Weights of a small GPT-style language model, trained from scratch on English Wikipedia: 4 heads of 32, untied embeddings.
Each number is 128 + 24 x the weight over its row's rms, rounded and kept within 0 to 255. Layers, rows and columns count from 0. The size above them is the row's rms in percent of the matrix's.

# layer 3 MLP down (transposed), 512x128, rms 0.297, rows 108-134, columns 0-127
size [125 122 103  35 108 113 108 105 117  53 123 119  97  98 121 117  39 121 125 103 116 119  33 112  50 111  31]
[[110 122 131 149 126 159 158 176 124 104 166 103 156 121 143 111 127 117 102 132  94 125 120 164 130 125 112 115 111 149 124 146 117 106  88  97  93 107 140 142 130 158 143 137 153  96 170 126 158 165 142 122 132 131  69 140 151 159 149 123 140  87  78 158 135 139 167 126 117 121 126 156 121 116 116 115 132 100 115  79  81 169 189 119 138 103 103 124  90 113 145 122 123 162 144 127 149 108 116 133 130 141 132 118 151 121 148 153  88 164 126 141 100 143 150 119 128 121 187 140 140  91  81 175 108 131 143 135]
 [103 109 147 113  81 181 140 145 138 140 115 146 124 119 133 118 109 140 123 168 184 135  94 117 161 122 150 146 143 113 112 146 109 117 130 143 127 161 120  84 125 151 153 121 128 160 116 138 156 154 145 133 160 148  90 139 133 183 174 167 129 134 112 180 109 108 117 118 130  99 103 150 198 159 110 115  74 142 136 117 118 128 160 121 108  79 157 139  99 128 141 150 129 104 136 130 131 116 127  89 148 111 116 101 113 123 172 173 100 143 107 175 142 141 122 101 145 130 120 151 102  99 160 129 137 130 120 117]
 [126  89 138 137 133 149 125 105 120  67 105 115 128 161 114  93 101 178 148  95 161 128 147 175 107 149 103 125 135 124 114  90 130 171  82 116 134 108 170 169 114 140 134 136 140 130 140 120 141  89 108 156 127 109 122 132 123 100 150 130 149 105 118 148 118 108 130 133  98 104 134 120 167 139 111 114 120 113 108 103 130  84  93 112 113 132 138 134 121 115 147 166  93 115 146 144  75 115 140 154  76 129 118 120  94 130  82 151 132 134  95 126 131 112 192 157 151 123 122 138 174 157 172 114 105 159 123 118]
 [122 137 108 156  86 130 113 131 145 132 128 112 146 103 122 128 123 155  78 124 133 145 133 142 112 115 121 121 156 134 130 131 164  78  97 134  89 139 167 152 173  96 137 142 152 136 152 135 137 169 143 103 117 153 139 144 110 123 112 104 100 124  98 139 145 156  95 155 133 146 125 105 151 118 145  94 130 157 154 105 159 147 149 181 139 117 164  69 154 127 154 126 103  95 140 137 134 129 150 118 158 121 144 121 112 127 131 139 132  67 179  95 120 156 128 117 184  72  91  85 152 110 130 154 146 121 119 102]
 [130 133 112  97 163 109 137 145 101 119 110 117  92 116 107 110 129 120  91 106 133 122 114 137 144 109 124 153 184 127 160 172 113 145 106 125 133 105 100 118 148 156 107 123 145 139 134 131 150 130  95 127 120 136 126  81  90 122 161  93 155 108 172 149 161 168 124 162 138 127 131 115 142 159 129 140 114 107 151  99  95 126 106 119 163 115  71  86 129 156  83 164  92  79 113 149  94 136 121 145 102 106 112 166 122 175 137 159 126 138 127 138 107 101  70 109 132 139 115 130 142 130 136 151 141  87  96 102]
 [124 106 151 141 113 139 101  99 139 101  93 128 125  85 128 131 144 120 108 133 138 155 146 118 129 126 110 138 143 108  91 109 119 106 104  70 115 152 143 102 119 172 107 127 142 157 132 116 174 151 145 136 156 132 117 127 132 109 140 135 108 105  72 153 132  95 151 117 122 138  99 164 141 125 146 122 127 132 164 120 112 115 114  84 138 116 178 177 154 118 135 164 131 113 151 126 131  30 130 113 112 169 172 141 161  93 129 136 106 118  77 154 140 157 101 140 118 134 129 143 138 179 136 113 128 110 105 143]
 [134 109 118 117 121 104 158 125 144  94 131 112 113 180 132 141 146  85 144 142 107 174 154 136 122 146 115 128  93 128 118 117 156 157 116  92 105 143 125 142 151  73  85 112 163 113 141 124 129 127 123 155 142 125 119 107 118 149 151 129 142 109  94 136 155  53  71 121 138 126 100 116 177 161 118 104 109 115 133 149 124 138 139  72 122 146 162 112 159 154  74 140 125 136 121 147 144 142 152 141 155 144 185 137 175 122 151 150 153  97 161 146 127 136 147 120 136 118 137 110 120  91 111 108 111 131  86 144]
 [124 133 115 158 145 125 122 116 121  95 152 123 131 111 149 173  74 147 124  75 132 123  98 129 113  96 108 136 137  62  80 144 125 120  97 175 130 114 107 120  70  94 102 151 113 130 131 148 126 129 149 159 158 154  94 134 141 147 149 118 128 130 123 158 107 122 135  79 148 135 105 133 143 134 115 114 165 160 119 109 154 158 128  79 125  84 101 134  94 127 120 109 151  89 126 169 162 126 129  89  93 147 101 108 135 121 141 140 164 121 113 131 119 107 151 121 101 145 160 127  93 129 168 137 153 106 168 128]
 [126 140 105 123 116 141 125 173 103  84 100 109 206 129 114  96 128 115 132 127 110 156 115 114 197 121 131 148 146 157 109 128 156 122 144 118 124 168 112 101 115  95 110 122 189 136 125 157 182 115 121 162 136 139 139  99 161 133 139 129 113 126 117  99 119  96 128 137 143 108 127 132 135 152 136 110  75 124 150 136 157  79 121 128  90 109 138 134 128 130 174 153 126 130 135 147  72  99 165 127 124 153 135  99 119  99 129 139 125 148 111 137 137 110 153 148  65 115 157 143 126 130  99 119 131 116  88 154]
 [112  91 163 121 145 138 126 190 127 151 131 129 139  84 119 136  94  85 138 128 129 106 121  71 156 110 111 153 156 118 110  94 133 108 146 117 108 128 104 119 108 140  97 106 161 176 137 101  58 136 149 134 128 140 153 132 136  79 101  97 117  89 161 110 118 134 166 151 130 167 136  97 109  86 120 154 101 164 114 141 159 140 120 136 116 165 106 177 102 144 124 139 129 175 148 114 149 119 139 123 196 142 132 136 128 146 120 114 105 160 124 157 130 145 153 128 117 114 120 136 122 130 131 135 122 142  94 123]
 [123 167 173 129 153 126 112 100 158 154 100 129 102 147 111 108 132 110 142 132 121  79 117 117 140 119 101 144 116 140 134 106 119 115 178 129  88 138 127 110 173 114 146 157 118 133 148 150 138  99 112  99 106  95 113 168 105 133  94 161 165 103 106 121 133  98 171 118 139 118 206 134 131 171  94 127 120 161 131 131 117 118 122 130 126 126 120 166 136 152 114 166 144 129 184 177 109 127 154 114 116 170 124 123 147 137 161 163 138 125 131 129 131 146 155 110 119 122 150 164  84 111 129  84 141  80 116 121]
 [111 112 166 132 137 143 151 116 150  99 118 121 109 142 145 136 137 162 142 138  93 101 120 177 125  82 114  97 123 160 131 106 126 121 140 114 161 164  95 135 140 169 143 134 153 120 161 161 122 114 149 101 138 159 163 113 109 122 125  95 131 121 103 145  84 131 161 142 106 153 198 125 135 181 104 140  95 161 134 104 124 127 128 125 154 122 131 148  71  96 131 147 106 105 125 150  95 111 142 149 107  96 167  86 130 176 164 129 105 130 118  94 125  91 102 128  92 141 169 110 133 116 144 119 126 144 154 132]
 [120 130 136 128 158 139 115 154 103  94 136 131 118 141 144 113 135 175 164  99 116 143 147 101 142 131 141 187 121 131 106  74 148 118 138 162 168 113  92 146 114 156 130  89 106  65 119 135 152 106 111  97 157 101 113 141 107 141 146 157 104 107 133  99 139 140 154 132 158 114 121 183 136 137 147 130 140 128 106 101  91 151 128 141 142 101 138 168 130 103 168 104 123 154 153 183 163  97 159 145 121 133 142 174 106 109 140 104 152 157  92 110 114 133 136 132 112 148 150 112 152  97 123 173 156 140 137 133]
 [ 97 127 111 121 107  79 119 103 103 125  76 159 148 124 119  89 146 102 121 111 134 118 115  92 123 158 123 110 171 155 201 141 118 134  88 117 180 138 143 177 128 135 104 120 151 116 130 120 148 159 121 135 111 138 125  92 121 112 107  93 141  96 120 120  98  72 115 121 170 101 139 121 158 150 149 142 122 149 172 117 135 116 143  73 120 161 119 149 131 104 163 129 156  83 145 140 122 143 155 126 121 118 130 135 110 122 142 183  94 173 137 145 114 135 140 151 105 147 113 116 126 131 133 160  99 152 126 113]
 [108 116  99 164 104 131 119 173  79 135 174 150 158 116 166 111 136  93 180 105 145 164 109  95 129  89 116 125 125 133 154  85 161 126 117 123 120 118 133 127 128 144 105 138 116 134 129 160 120 128 144 157 105 103 144 180 113 146 148 100 154  85 145 127 161 129 158 161 141 104 124 126 126 186 138 143 150 134  79 148 118 119 129 139 116 115 125 117 106 157 138 164 113 121 127 174  98 134 142 129 186 113 160 130 121 108 145 141 142 162 119 151 149 115 177 119 175  98 137 135 123 161 110 112 134  88 128 122]
 [ 80 142 155 115 143 106 113 167 104  99 120 148 102 136  80 110 123 154 139 130  85 158 109  79 115 128 139 106 119 121 101 120 151 124 138 128 140 151 101 158 116 121 130 124 160 123  71 129 103 110 128 134 152  96 152 126 156 138 120 113 112 152 133 136  67 135 144 137  98 142 123 158 108 143 159 100 108 123 146 109 126 138 115 145 174 133 167 153 127 155 133 112 104 107  71 135 152  83 110 101 101 177  88 152 152 130 160 162 122 129  93 116 143  93 132 168 140  98 132 112 122  82 102 142 154 106 142 129]
 [148  97 141 116 140 150 134 130  83 138  83 118 138 154  99 128  98 111 164 117 132 121 120 128  78 141 152 104 144 118 146 113 127 101 134 147 137 124 132 156 107 122 116  79 129 120 139  57 175 139 107 140 128  99 136 119 104 132 126 105  74 130  74 120 110 141 110 126 159 150 145 132  95 129 181 105  96 114 126 162 107 144 169 178 140 107 127 120 157 136  92 108  82 137 121 144 167 148 132 137 128  91 125  79 157 100 109 105 126 127 143 161 130  77 113 118 103 118 123 153 112  97 135 136 114 159 142 110]
 [150 151 103 137 132 164 173 153 102 128 108 111 126 134 128  79 139 124  80  96 158 161 165 126 127 109 138 129 128  77 112 125 146 124 146 142 158 144 137 130  84 138 122 113 161 168 109 139 115 102  96 144 121 183  94 100 137 134 134 161 154 161 111 119  85 143 135 122  77 112 127 156 160 125 140 143 134 156 160 122  77  90 127 119 165  96 112 143  91 144 117 154 148  92 114 122 128 153 127 152 145 126 112 124 116 124 184 107 134 131 140 120 135 111 151 104  66 103 133 139  91 120 136 136 125  90 139 116]
 [129 120 115 102  86 114 130  87 103  89 113 103 171 118 136 142 111 151 129 154  70 145 105 121 131  91 119 125 145 164 113 126 124 147  79 116 168 161  80 170 100 175 137 129 123 134 113 141 168 114 143 105 136 107 105 123 101  85 160 133  93 114 131 126 121  92 151 109 104 129 134 159 140 120 133 140 122  87 148 144 146  71 156 131 123 129 146 150 115 157  96 107 149 141  92 150 104 122  81 106 145 142 127 117  93 132 166 130 114 125 152 144 103 157 156 113 106  81 146 141 129 153 115 123 133 157 121 166]
 [131 137  73 140 168 114 160 137 111 129 140 132 184 124 148 100  95 133 142 144 100 126 108 105  85 153 145 156 156 146 179 104 139 144 126  94 115 146 154 124 128 157 160 154 139 118  96 139 176 140 143 105 107  89 123 112 116  99 142  99 119 124 112 108 154 129 130 142 104 147  94 152 103 132 155 100 105 210 146  80  98 124 147 125 109 131 102  97 147 130 145 112 142 131 164 103 126  88 143  96 135 119 132 121 174 152 142 163 122 129 141 104  95  90 123 156 102 127 146  93 133 137 125 138 142 118 104 109]
 [119 110  94 103 138 146 148 150  94 126 113 126 144 115 144 141 162 128 118 122  91 170 140 155 139 140 156 120 106 134 170 102 102 153 144 114 130  98 121 116 109 122  87  92 173 105 125 150 134 142 120 115 153 133  93 129 155 142 141 147 134 148  96  69 109  83 188 121 113 140  96 149 144 119 117 105 151 145 148 136 107 141 145 131 166 123 158 106 114 161 110 133  86 102 138 118  92 129 155 183 117 133 115 137 133 153 119 154 108 181 127 105 101 161 122 122 135 115 153  65 122 105 163 151 116 168 101 153]
 [125 109 129 112 111 159 136 105 107 109  86 118 137 141 108 161 113 144 124 170 104 148 129 128 136 188  94 158 110 166  94 135 118 136 158 135 167 147 143  89  87 101 144 143 161 158  92 152 118 175 161 130 149 110 131 131  97 163 139 127 120 167 149 157  98  90 122 130  92 108 104 140 116 109 139 152 149 108 132 160 148 131 126 110  91 163 150 124 103 110 121 142 116 116 102 150 130  94 135 138 116 111 186 121 137  89 159 120  53 147 125 131 138 110 114 128 137 107 123 123 142 127 100 144 113 169  87 119]
 [138 112 143 114 138 136 128 154 146 149 102 122 155 135 111 145  97 111  96 112  97 172 119 109 116 107 115 132 133 129 112 117 145 123 165 139 129 129 106  47 124 101 115  95 134 119  99 129 119 112 155 180 135 102 170  98 164 141 140 107 182 155 121 110  99 127 136 141  93 127 134 131 148 138 111 178 159 125 135 118 123 139 161 132  98 163 141 143 129 106  95  92 118 114 127 108 114 109 127 125 123 133 126 167 125 105 136 186 125 131 106 160 107 158 125 156 118 101 146  89  86 102 130 144  78 129 149 196]
 [120 108 110 126 105 160 120 127 115 115 127 127 140 170 125 127 100 137  88  98 106 183 132 111 144 139 145 153 134 133 109 130 104 134 120 111 126 145  99 120 134 106 137  98 151  97 134 127 164 143 132 115 106 200 151  84 146 189 119 126 111 111 108 141 117 164  98 106  97 111 142 158  93 127 165  92 132  98 155 163 119 130 116 109 116 160 112  92 121 158  99 142  94  68 160 131  86 101  97 147 134 120 161 137 131 126 120 157 114 135 144 105 121 150 141 100 119 159 144 101 105 114  90  91 141 117 169 154]
 [110 101  92 127 131 158 110 105 140 159 113 154 114 139 130 131 137 136 140  99  94 158 125 152 128 121 113 118 122 133 141 119 131 136 139 112  97 147  96  96  95 101 119 120 139 154 137 127 131 126 110 112 143 178 128  78 137 146 152 112  74 106  70  99 139 135  93 142 178 136 145 123 155 108 110 154 149 177 129 151 150 122 118 109 176  91 150 103 158 145 125 125 104 117 140 160 167 132 136 140 104 101 193 155 149 152 174 135 100 124 166 153 108 142 106 125 109  96  88 105  88  90 100 128 145 125 127 114]
 [106 129 136  71  81  96 135  99 141 114 135 147 138 118 148 126 114 104  89  98 130 110 117  98 132 122 104 156 122 113 181  89 139 116 160 136 135 135 124  93  85  75  86  94 111 142 104 115 137 116 138 106 133 102 112 104 142 184 163 111 108 114 107 157 120 113 110 156 127 127 120 162 109 139 128 144 136 128  96 128 155 107 134 136 136 144 152 166 151 141 109 156 137 119 108 165 128  88 139 108 134 136 141  95 143 160 111 109 174 116 134 184 154 173 127 181 120 101 120 155  99 133 158 153 157 146 118 134]
 [126 123  97  93 108  89 107 136 132 116 113 153 139 123 130  94 120 131 107  88 147 111 127 162 131 139 139  98 120 160 122 151 144  92 155 108 123 129 129  86 135 105 108 187 108 131 140 107 125 125 111 141  91 143 169 111 137 133  94 131 121  98 165 105 130 142 136 148  80 168 116 107 140 137 175 102 146 126 120 151 151  79 109 157 139 106 125 119 143 135  72 116 113 140 168 142 137 114 116 178 190 142  83 125 151 114 166 146 120  61  96 102 113 155 116 138 138 122 123 106 143  92 135 120 137 156 114 133]]
# layer 3 MLP up, 512x128, rms 0.296, rows 109-135, columns 0-127
size [125 104  29 111 127  88 112 125  46 118 144  86  93 133 114  42  87 120  98 103 121  27 122  48 102  25 104]
[[125 142 132  90 123 169 118 103 117 159 124 134 128 131 174 129 179  96 136 128 142 105 115 125  98 136 127 142 138 129 133 163 132 147 157 105 165 108 152 169 130 147 152 147 101 141 100 107 158 137 140 132 137 160 122 158 109 107 119  93 122 117 114  77 159 168 124 156 132 107 141 116 141 140  89  97 155 176 122 120 115 165 160 111 131  99 138 141 133 125 127 136 124 166 126  73 158 119 135  94 142  91  87 122  84 102 149 130 155 168 153 125  90 131 136 161 131  74 145  92 115  91 145 115 157 116 104  91]
 [134 121 151  72 120 137 126 136 110  75 104 113 125 112 176 110 151 114 101 123 143 152 101 130 122 163 120 129 157 110 120 138  79 147 125 115 121 131 147 136 115 119 169 147  94 121  83 142 145 138 137 158  91 134  90 139 115 110  85 124 143 142 146 138 115 192  77 159 112 187 130 131 155 118 100 130 149 120 112 161 105 152 101 124 117 102 122 151 102 142 107  86 145 140 134 148 184 108  93 136 128 171 124 100 137 107 112 133 120 132 106 147 124 133 105 111 178 132 115  84 147 136 142  83 154 118 113 111]
 [129 125 112 151 145 141 125 146 128 155 118 172 134 103 147 165  71 132 124 175 135  98 115 124 104 156 131 126 117 157 169 146 102 127 131 109 107 147 124 103 157  91  93 131 129 106 133  85 135 100 106 123  95 114 151 130 138 120 126 153 140 149 186  96 148 160 169  76 112 180  98  80 141 100 147 149 148 143 111 131 155 143 100 103 155 131  75 151 132 154 158 117 139 127 164 122 125 133 102 124 129 151  75 108 145 100 123 111 130 151 117 155  92 102 120 128 164 133 147 136 157  93  96 118 130 125 122 110]
 [112 130 149 130  86 134 159 133 185  71 131 169 122 117  95 140 108 151 133 110 129 145 118 165 118 153 123 128 148 179 133 130  57 126 139 157 109 124 166 134 145 149 125 142 147 161  87 127 145 135 168  80 107 138 111 108 107 134 114 126  91 141 142  86 124 153 135  78 144 108 105 119 126 122 110 129 110 116 123 135 133  98 147 138 189  96 113 144 166 152  83 113  94 145 143 131 114 180 116 120 122 136 156 110 163 163 165 126 155 126 125 154 127 136 113 109 129 166 162 135 146 124 144 140 134 136 108 115]
 [166 134 171 162 126  97  95 137 149 150 108 123 103 121 138 136 100 132  89 156 147 168 103  95 164 125 128 124 105 100 112 122 142 124 125  89 105 116 122 156 184 125 148 132 111  91 155 156 115 175  71 175 124 149 161 118 116 116 101 174 128 139 141 119 162 113 129 151 130 109 139 118 118 132 119 144 171 154 131 144 143 145 142 123 127 120 118 126 145  95 190 111 135 159 132 182 124 117 177 153 141 144 126 140 116 120  91 145 142 143 121 109 128 136  89 123 135 148 103 104 174 143 119 149 110 112 171 159]
 [143 105 128 167 102  93 110 118 128 101 132 148 101 140 127 185 102 115 112 130 114  81 102 141  98 165 133 107  98 137 137 117 175 151 161 120 106 177 113 123 109  80  96 124 131 143 105 146 150 142 132 125 123 156 136 109  77 176 132 127 154 107 138 144 180 132 100  96 154 150 138 105 127 145 136 136 110 123 144 125 118 132 152 123  92 133 131 153 103 163 101 123 130 172 168 122 149 117  99 159 134 163 136 105 155 161 100 163 127  88 127 160 107 136 141 147 149 120 126 137 107 151 130 105  87 111 184 117]
 [ 90 131 116 174 143 137 148 150 136 116 122 140 117 152 138 128 153 143 115 118 114 186 179 176 109 131 132 194  94 112 168  95 156 135 112 132 117 118 110 118 111 138 118 147 140 150 180 139 124 156 154 119 148 145 161 140 143 127 115 153 128 149 159 147 136 147 101  83 103 126 128 117 150 113 148 127 178 110 117 121 197 133 171 121 139 102 129 142 148 143 156 132 138  85 140 106 147 175 126 127  97 129 125 121 112 141 127 168 143 152 124 140 123 115 148 121 136 182 174 151 124 157 161 134 157  89 124 122]
 [141 124 120 150 130 144 131 123 113 111 113 109 119 130 139  87  90 150  81 120 137 111 107 119 127  87 111 141 116 131 143 116 102 155  82 135  96  99 126 158 157 100 100 122 114 130 116 128 107 110 136 134 107 166 151 110 169 161 120 167 162 167 160 137 133 143 139 142 122 129 104  89 147 142 109 111 142  79 108 147  88 116 103 169 125 105 122 116 129  87 162  81 126 119 162 169 136 147 129 142 136 158 101 165 129  85 141 148 151  97  84 152 113 142  75  96 104 111 133 117 150 164 123  93 165 103 131 142]
 [122 113 142 110 146 162  84 107 166 125 120 131 112 146 102 140 144 150 153 128  92 123 141 172 143 139 103 158  90 174 140 145 122 130 112  74 156 130 144 163 176 130 102 116 125 185 125  93 113 114 140 142 148 131 130 131 113  95 112 149 109 154 120 115 122 133 116 127 127  98 141 126 168 152 141 119 147 138  88 113 119 113 157 133 118  90  96 114 167  94 157  81 168 135 156 152 138 148 121 163 121  89 130 161 128 132 152 102 129  67 149 135 118 117 123 147 164 117 101 120 170 140  94 127 177 111 160 115]
 [148  87 137 143 124 134 143 133 164 139 167 175 146 149 105 165 122 136 100 142 116 109 149 130 128 105 105  84  96 137 134 117 175  87 127 169 142 112 127 158 153 109 146 131 109 138 110  67 108 157 138 117 173 122 139 117  81  81 159 118 158 104 137 131 145  87 137 119 107 155  98 141 160 136 118 160 155  93 133 112 138 143 119 142 107 102 134 126 135 128 108 112 163 144 166 125 139 127 138 163 111 140 164 122 134 170  93 138 125 161  88 109 106 108  91 102 131 142  79 163 136 175 123 118 129 131 124 152]
 [131 144 113 146 160 116 118 145 112 110  99 149 106 129 137 131 141 135 137 125 145  77 120 141  95 122 107 133 116 110 181 127 115 100 116 101 103 144 121 126 137 139 132 104 136 159 154 118  95 124  77 141 119 151 136 144  84 129 124 129 159 124  91 151 110  96 140 148 157 174 123 114 115 159 110 148 127 131 123 144 143 145 122 134 103 115 112 133 135  59 195 117 153 135 184 134 121 128 143 144 138 178 102 116 108  77 156 139  77  94 138 129 127 149 101  66 101 155 129 108 123 119 116 123  97 109 140 185]
 [ 97 113 139 124 152 130 119  94 113 140 120 161 106 141  99 103  85 150 150 116 157 117 127  92  87 163  97 125 125 108 144 147 141 131 132  63 106 153  84 131 142 148 189 168 104 144 148  99 103 102 171 111 126 151 107 123  86 152 107 125 147 113 124 166 124 136 132 131 122 112 162 113 140 125 145 127 137 119 114  88 155 139 141 109 172 146 121 110 150 167 161 112 116 132 141 127 112 102 148 148 144  90 107 132 128 110 157  96 120 137 170  92 125 113 134 130  77 157  88 117 106 134  81  84 128 127  99 137]
 [150  73 125 162 145 141 129 124 126 137 100 162  77 123 140 111 148 107 120 153 132  54 122 112 171 181  91  80 157 133 165 142  80 145  93 127 139  92 128 120 107 114 137 126 121 131 156 162 101  89 123 147 141 130 137 143  99 109 144 114 125 138 112 125 107 150 106 136 119 166 117 104 161 133 112 146 134 138 141 106 142 121 117 114 125 130 154 116 116 134 145 150 171 109 107 158 154 158 105 110 117 101 135 141 137 158 157 155 102 129 155 126  80 134 127  78 105  90 102 157 116 127  98 148 151 143  99 162]
 [152  91 152 123 116 111 116  87 111  88 120  90 149  70 164 126 136 116 167 161 139 119 139 101 114 101 135 103 125 174 110 115 123 127 139 101 114 108  86 121 206  91 133 128 133 126 105 151 128  86 123 163 119 151 129 180 131  99 121 122 130 155 108 119 128 138 125 146 132 157 106 178 141 103 100 160 146 144 152  85 156 135  98 120 133 115 114 137  97 128 102 144 129 124  91 123 130 132 137 150 120 115 127 147 100 157 151 111 125 136 137 137 143  94 127 102 188 149 139 139 118 164  98 108 146  73 135 119]
 [132 135 128 134  95 157 170  72 137 115 121 149 112  75 148 140 122 116 162 108 108 110 128 145 136 148 164 149  73 141 114 160 164 147 149 160 117 128 131 123 140 132 154 110 100 133 146 110 126 155  92 115 174 114 117 124 114 114 137 130 113 102  89 153 121 133 145 134 142 124 100 134  90 137 149 120 171 157 123 119 139 168 130 121  78 119 109 162 160 103 112 119 142 151 140 161 132 122  76 159 118 144 106 120 130 163 120 107 145 137 128 151 134 106 141 135 124 164 135 112 189 105  89  74 158 163  94  92]
 [157 123 128 143 149 107 143  99 140 124 155 127 145 129 133 156 122 150 118 139 151 143 145  87  53 160 184 173 157 141 132 131 154 167 153  88 100 157 112 105 164 140 153 100 145  98 157 135 160 107  95 150 119 123 107 100 138 120 112 131 132 121 133 107 142 160 150 102 120 135  93  94 156 116 111 123 141 137 108  95 131 128 118 139 132 114 131 100 146  97 116 148 132 146 174  85 188 146  88 140 104 133  76 123 134 131 128  98 139 170 106 114 175 125 124 155 123 152 105 135 136 115 162 119 125  98 151 108]
 [164 115 121 146 109 129 122 167  85 113 121 157 129  86 140 113 143 145 141 132 168 137 155 127  81 131 129 140 142 130 182 109 120 122 115 129 143 134 154 174 142 167 175 122 121 169 125 115 121 116 107 152 140 161 106 137 105 164 106 158 104 143 102 104 135 163 151  78 103 101 150 134 139  71 162 170  95 122 126 133 160  86 133 102 166 138 118 127 105 134 119 130 151 132 121  81 174 143 132 148 136  90  94 160 104 136 158 113 115 108  99 101 106 108 153 116 129 130 103 115 146  98 128 158 105 144 106 129]
 [127 163 132 139  65 145 142 111 105 124 152 129  87 163 115 150 103 111 122 111 137 108 107 134  99 135 147 116 108 104 124 120 115 135 163  79 144 152 139 109 160 114 162 108  98 123 134 121  96 105  88 135 125 163 152 118 166 102 115 111 124 129 149 158  82 186  81 161 157 130 139 124  92 165 144 134 117 104  91 134 142 100 109 142 144 124 107 155 125 157 110 111 126 139 127 148 113  92 192 175 123 115 114 128 115 104 158 123 118  99 137  97 107 144  98  89 122 127 128 135  82 112  94 124 108 154 154 114]
 [151 112 132 137 152 127 182 140 151 155 144 119 106 131 135 121 132 115 140 133 153 145  98 114 117 120 121 136 131 144 121 136 119 146 137 132 140 167 135 108 120 100  86 105 140 151 102 102  40 109 125 159 110 149  95 156 107 129 136  85 122 103 136 147 110 124 101 161 123 145  83  88 113 139 136 159  82  79 135 106 115 116 173 116  95 106 136 128 143 125 116 118 119 176 133 108 148 148  69 134 128 151 124 123 145  97 134 111 114 112 114 147 117 135 153 144 116  98 155 147 113 201 140 110  92 109  97 170]
 [130 163 152 140  99 108  83 130 105 132 145 107 106  99  97 140 130 128 120 151 138 121 129 123  98 111 126  93 141 107 146 155 109 121 120 139 139  95 138 171 153 101 179 145 133 154 109  98 142 152  79 151 132 129 144  85 159 108 126 133 114 127 157 120 160 137  86 115 116 167  63 111 163 147 150  95 123 139 101 109 119 135  72 101 159 166  84 131 153 117 156 127 121 123 153 197 125  82 164 136 110 113 142 127 159 132 113 130 111  97 114 108 164 140 122 155 131 128 137 152 144 103 141 141 114 124 148  98]
 [115  94 112 154 101 132  78 120 105 138 145 104  98  70 121 125 109 167 140 113 158  57 115 151  76 132 136  89 151 126 144 125 155 136 134 101 116  93 150 135 156 155 110 132  82 152 133 125 147 116 124 144 156 172 150 140 125 149 133 147  92 138 113 162 133 110 125 130 112 115 117  91  89  99 104 143 109 153 166 105 105 160  84 104 135 141 130  79 152  91 143 150 103 126 116 109 124 110 148 139 131 129 134  87 135 167  97  99 109 114 104 125 151 161 153 109 132 130  88 148 100 128 122 144 120 104 126 142]
 [154 132 136 149 127 170 139 138 121 144 157 105  93 146 100  94 135 148 135 180 116 124  88 159  80 149 144 152  96 133 154 171 117 133  68 113 164 158 125 167 159 155  94 148 135 143 157 140 177 124 130 166 131 123 119 118  94 126 118  95 122 129 142 137 134 160  91 121 133 165 140 108 124 132 131 141 137 148 105 118 126 139 189 114 105 115 105 124 161 152 187 175 142 139 138 115 131 127 108 122 164 125  73 117 123  90 132 105  97 112 133 113 131 111 134  96 155 164 122 116 119  88 126 129 127 143 136 155]
 [125 112 150  88 145 154 132 161 172 127 136 151  97 124 117 128 151 117  99 144 156 134 122 134 134 137 131 142 100 116 103 107 146 115 130 123 144 124 148 105 123 112 154 159 128 182  78  65 119 126 100 144 142  65 134  76 139 120 123  88 122 114 164 117 150 128  95 164 198  94  89 134 137 138 143 140 123 144 112 164 116 134 143 128 120 159 105 129 158 106 139 149 128 140 132 137 157 143 140 130 127 126 131  99 123 114 122 131 152 129  97 127 150 119 123 181 165 173 127 149 156 126 157 162 190  93 121 144]
 [126 161 154 134 104 140 101 146 127  85 120 171 110  91 147 170 135 135 152 167 114 150 129 123 122 133 124 129 169 129 155  97 183 161 170 141 133 108  89 123 142 106 123 150 121 141 110 128 106  98 141 151 165 127 116 131  95  86 125 133 121 173 126  82  92 154 171  98 155 109  86  94 135 129  99 123 129 114 153 122 112 117 140 147 120 119  81 136 114 118 122  88  96  99 131 123  90 142 120 135 177 116 140 105 140 130 127  93 138 127 127 109 102 128  76 110 137 160 160 101 174 115 119  86 127 121 112 106]
 [117 102 100 140 140 127 166 149 116 105 146 144  59  95 126 141 147 154 128 100 152 140 130 139 168 153 110 119 114 130 166 114 163 150 166 178 129  89 120 126 138 111 133 125  85 116 133 146 114 109 120 105  95 144  71 120 124  75 146 151 110 135 135 120 121 121 102 133  95 128 102 112 102 125 135 131 115  66 136 122  99 104 126 122 112 149 143 159 119 111 115 113 169 147 113 101 116  81 138 138 149  97 145  80 174 110 145 122 130  84 137 134 104 145 155 136 158 127 144 149 174 161 139 140 173 148 143 137]
 [174 132 137  92 121 106 111  92 111 124 149 152 135 142 132 172 107 159 167 140 124  87 150 144  95 115 108 126 133 156 119 183 150 157 141 126 101 132  97 138 142 153 140 121 104 125 170 113 110 152 164 133 136 116 133 125 113 116 114 113 122 150 150 135 179 160 149 149 163 147  93  84 136 119 136 158 147 148 146 136 137 159 143 119 100 106  90 183 107 139 172 117 125 101  79 154 147 132 154 117 121  79 127 151 114 126 120  75 152 167 143 156 130 157 139 145 126 121 126 155 182 142 108 129 158 110 140 138]
 [129 121  95 128 136 107 144 143 132 108 180 143  89 135 101 129 141 121 118 145 156 139 121 120 123 121 120 167 165 101 145 132 154 110 170  52 136 108 182 154 111 143 109 129  95 163 130 114 116 125 130 107 128 152 127 117 165 126  95 163 154 100 111 153 117 146 112 123 122 147  84 110 138 135 121 198 128 134 156  84 101 104 156 106 122 157 103  78 120 104 183 103 131 142 125 110 136 128 109 161 139 156  91 122 144 139 131 107 124 132 121 143 117 156 137 137 153 173 148 128 106 133 149 155 140 152 155  82]]